python train.py --n_layer=13 --n_kv_head=1 --norm_place="pre" --bias="all" --tie_embeddings=true --beta2=0.99 --schedule="wsd" --decay_fraction=0.771 --decay_shape="pow" --batch_tokens=[16384, 32768, 49152] --doc_mask=true --steps=5381 --dataset="wikipedia_en"
Each number is 128 + 24 x the weight over its row's rms, rounded and kept within 0 to 255. Layers, rows and columns count from 0. The size above them is the row's rms in percent of the matrix's.

# layer 6 MLP down (transposed), 256x64, rms 0.141, rows 239-249, columns 0-63
size [ 96 112  96 109  93  92 104 120 107 116 104]
[[138 139 124 148  97 158 125  96 115 155 148 171 133 143  72 112 126  99 114 109 119 174 144 128 115 124 104 120 134 119 165  86 125 115 142 144 113 188  77 166 126 131 129  99 125 133 134 121 157 152  74 114 155 105  89 118 145 125 141 147 133 127 158 134]
 [122 181  90 145 141 143 117 145 150 105 162 150 100 144 106 149 114 117 133 101 138  99 127 136 124  41 105 123 148 174 136 133 131 140 162 168  92 114 134 128 124 107 134  93 111 134 193  94 154 135 125 125 138 136 119 113 106 105 125 124 135 128 133 133]
 [102 130 140 102 116 139  89 114 147 159 109 122 125 125 144 164 147 111 148 139 137 135 163 110 117 115 180 108  92 105  81 155 114 114 115  73 167 154 171 153 102 124 133 143 168 129 171 166 144 137 109 128  99 141 109  91 126 136 121 150 120 109 142 107]
 [ 75 144 134 176 130 177 122 133 114 117 105 122 148 124 143  81 166 100 166  99 114  89 145 107 137 122 154  99 126 150 135 145 134 185 153 129 129 156 147 130 130 134  92 111 133 163 139 126 143 104 114 124 134 111  65 129 103 127  98 131 103 122 134 134]
 [110 178 146 141 137 159 168 112 107  94 122 159 153  92 120 151 115 116 134 111 118 128 107 138 128  90 125 150 149 117 135 131  83 127 111 153  63 114 134 137  77 143  84 143 129 134 121 103 127 137 141 178 107 132 132 121 148 142 186 125 147 101 137 139]
 [128  92 133 135  86 114  96 118 167 167 137 101 142 123 141 165 133  83 105 163 101 151 164 139 112 160 103 104 146 125 112 142 139 101 114 128 150 151 108 132 158 138 149 143 149 154  95  98 161 137 147 113  89 165 108 116  97 121 130  90 123 167 120 105]
 [ 88  65 149 141 120 116 133 120 133 134 115  93 107 107 200 136 159 151 139 108 110 117  90  98 108 143 114  86 138 125 136 127 128 114 131  90 133 131 131  99  86 146 155 123 172 131 148 150 112 133 126 145 177 160 101 143 127 120 150 139 124 156 150 116]
 [144 132 125 109 133 136 126 180  98 158 137 119 133 125 166 122 129 144 149 122 158 123 142 178 120 118 118 102 165 132 136 117 121 128 143 136 106 148 104 128  93 169  68 118 128  74 118  90 153 106 176 123 124 141 124  59 139 107 117 121 146 139 116 106]
 [102 142  94 112 176 117 135 143  89 153 123  62 122 122 138 163 107  99 114 125 144 126 111 138 140 139 140 121 143 153 138 137 132 132 143 113 125 117 115 145 133 122  88 121 139 136 127  56 151 154  87 137 123 159 160 141 146 105  76 158 151 168 109 121]
 [120 107 141 121 110 160 118 114 133 101  94  92 176 136 179 102 123 147 141 121 138 121 108  96 134 106 157 111 140  96 157 137 107 130 159 129  98 103 125 160 136 109 107 159 162 123 129 126  70 127 131  90 175 136  82 122 157 123 137 139 133 162 152 154]
 [116 123 164 111 107 120  96 104 139 109 102 132 165 114 136 131 136 117 144 142 143 152 134 140 132 195  99 138 112 141 114 146  90 122 155 131 162  68  99 139 166 138 171 112 120 156 125 168 127 102 128  97 117  86  87 167 135 106 132 120 134 123 138 105]]
# layer 6 MLP up, 256x64, rms 0.164, rows 240-249, columns 0-63
size [109 103 103 102  94  89 119 106 115 103]
[[113 128 127 134 152 119 131  85 168 141 132 134 143 142 153  97 119 161 107 143 153 102 117 151 138 135 115 114  99 137 112 142 147 173 116 155 110 106 107 131 184 161 104  99 127 132 108 117 139 137 133 146  56  85 131 111  98 145 161  97 136 106 162 160]
 [172 136 125 165 111 132 117 102 127 113 130 146  82 125 131 127 148 138 111 138 132 126 115 178 151 157 149 121 125 160 164 162  68 124 133 140 106  92 109 137 117 105  89 106 125  95 128 150 126 135 105 168 133  91 155 132 111 163 122  74 158 125 126 156]
 [116 153  99 140 134 141 105 112 136 113 137 164  94 146 118 133 110 158 132 101 141 166 126 152 142 104 144 143 102 148 123 171 117 171 156 138 115 106 139  90 148 141  68 139  93 137 120 154 125  92 127 140 110 151 140 101  95 116 112  86 115 122 193 144]
 [159 157 162 136 147 138 107  72 101  99 174 162  97 106 117 121 116 106 165 140 135  86 112 119 127 145 162 118 132 146 115 122  99 128 143 113  97 107 114  96 119 110  89 160 145 104 172 135 138 101 129 105 135 102 151 145 152 129 165 158 168 128 132 125]
 [158 137  90 159 199 155 156  94 120 149 124 134 133 169 108 132 122 162 100  91 157 101 122 137 130 135 143 143  88 130 125 127 169 119 137 108 125  94 128 125 154 111 133 149 142 119 130 114  77 141 105 141 105 105 179 114  84 109 131 126 160 113 123 130]
 [113 144  72 146 125 115 133 127 156 139 107 132 105 120 145 111 119  88 126 126 201 118 129 120 121 154 158 140 152 131 118 135 132 169 140 154 110 122 101 119 172 108 113 124  89 122  81 151 128  99 120 141  53 150 123 112  95 113 127 122 155 139 123 137]
 [134 138  94 130 154  97 128  83 167 144 132 159 111 132 107 106 122  78 112  92 149 117 135 128 107 115 150 159  87 111  89 133 161 177 123 153 161 128 118  92 165 116 160 146 104 143 140 145 143 121 149 147  98 122 114 130 138 117 139  87  98  89 120 147]
 [183 134 145 152 136 123 138 132 136 153 104 125 123 120 101  84 127 125 143 145 137 147 119 130  89 141 130 138  90 116 138 171 139 151 110 181 115 114 139  86 133 111 137 110 114 105 164 125 150 141 161 112  67  93 147 164 100 129 156  92 115  96 148 105]
 [129 150 128 136 148 158  95 111 132 162 101 144 152 118 147  84 126 121 113 131 147 119  98 118 128 127 127 104 141 112 144 155  83 161 166 114  74  80  82 155 150 125 113 119 113 163 114 127 114 125 118 152  79 158  96 147 134 112 148 145 154 122 173 130]
 [174 136  91 148 110 139 129 133 129 125 177 143  48 127  87 144 120 142  99 132  90 152 112 141 130  90 163 124  97 139 129 128 132 146 123 144 130 142 132  82 113 129 143 117 120 141 171 111 109 140 145 142 154  96 146 121 144 147 100  88 159 141 131 157]]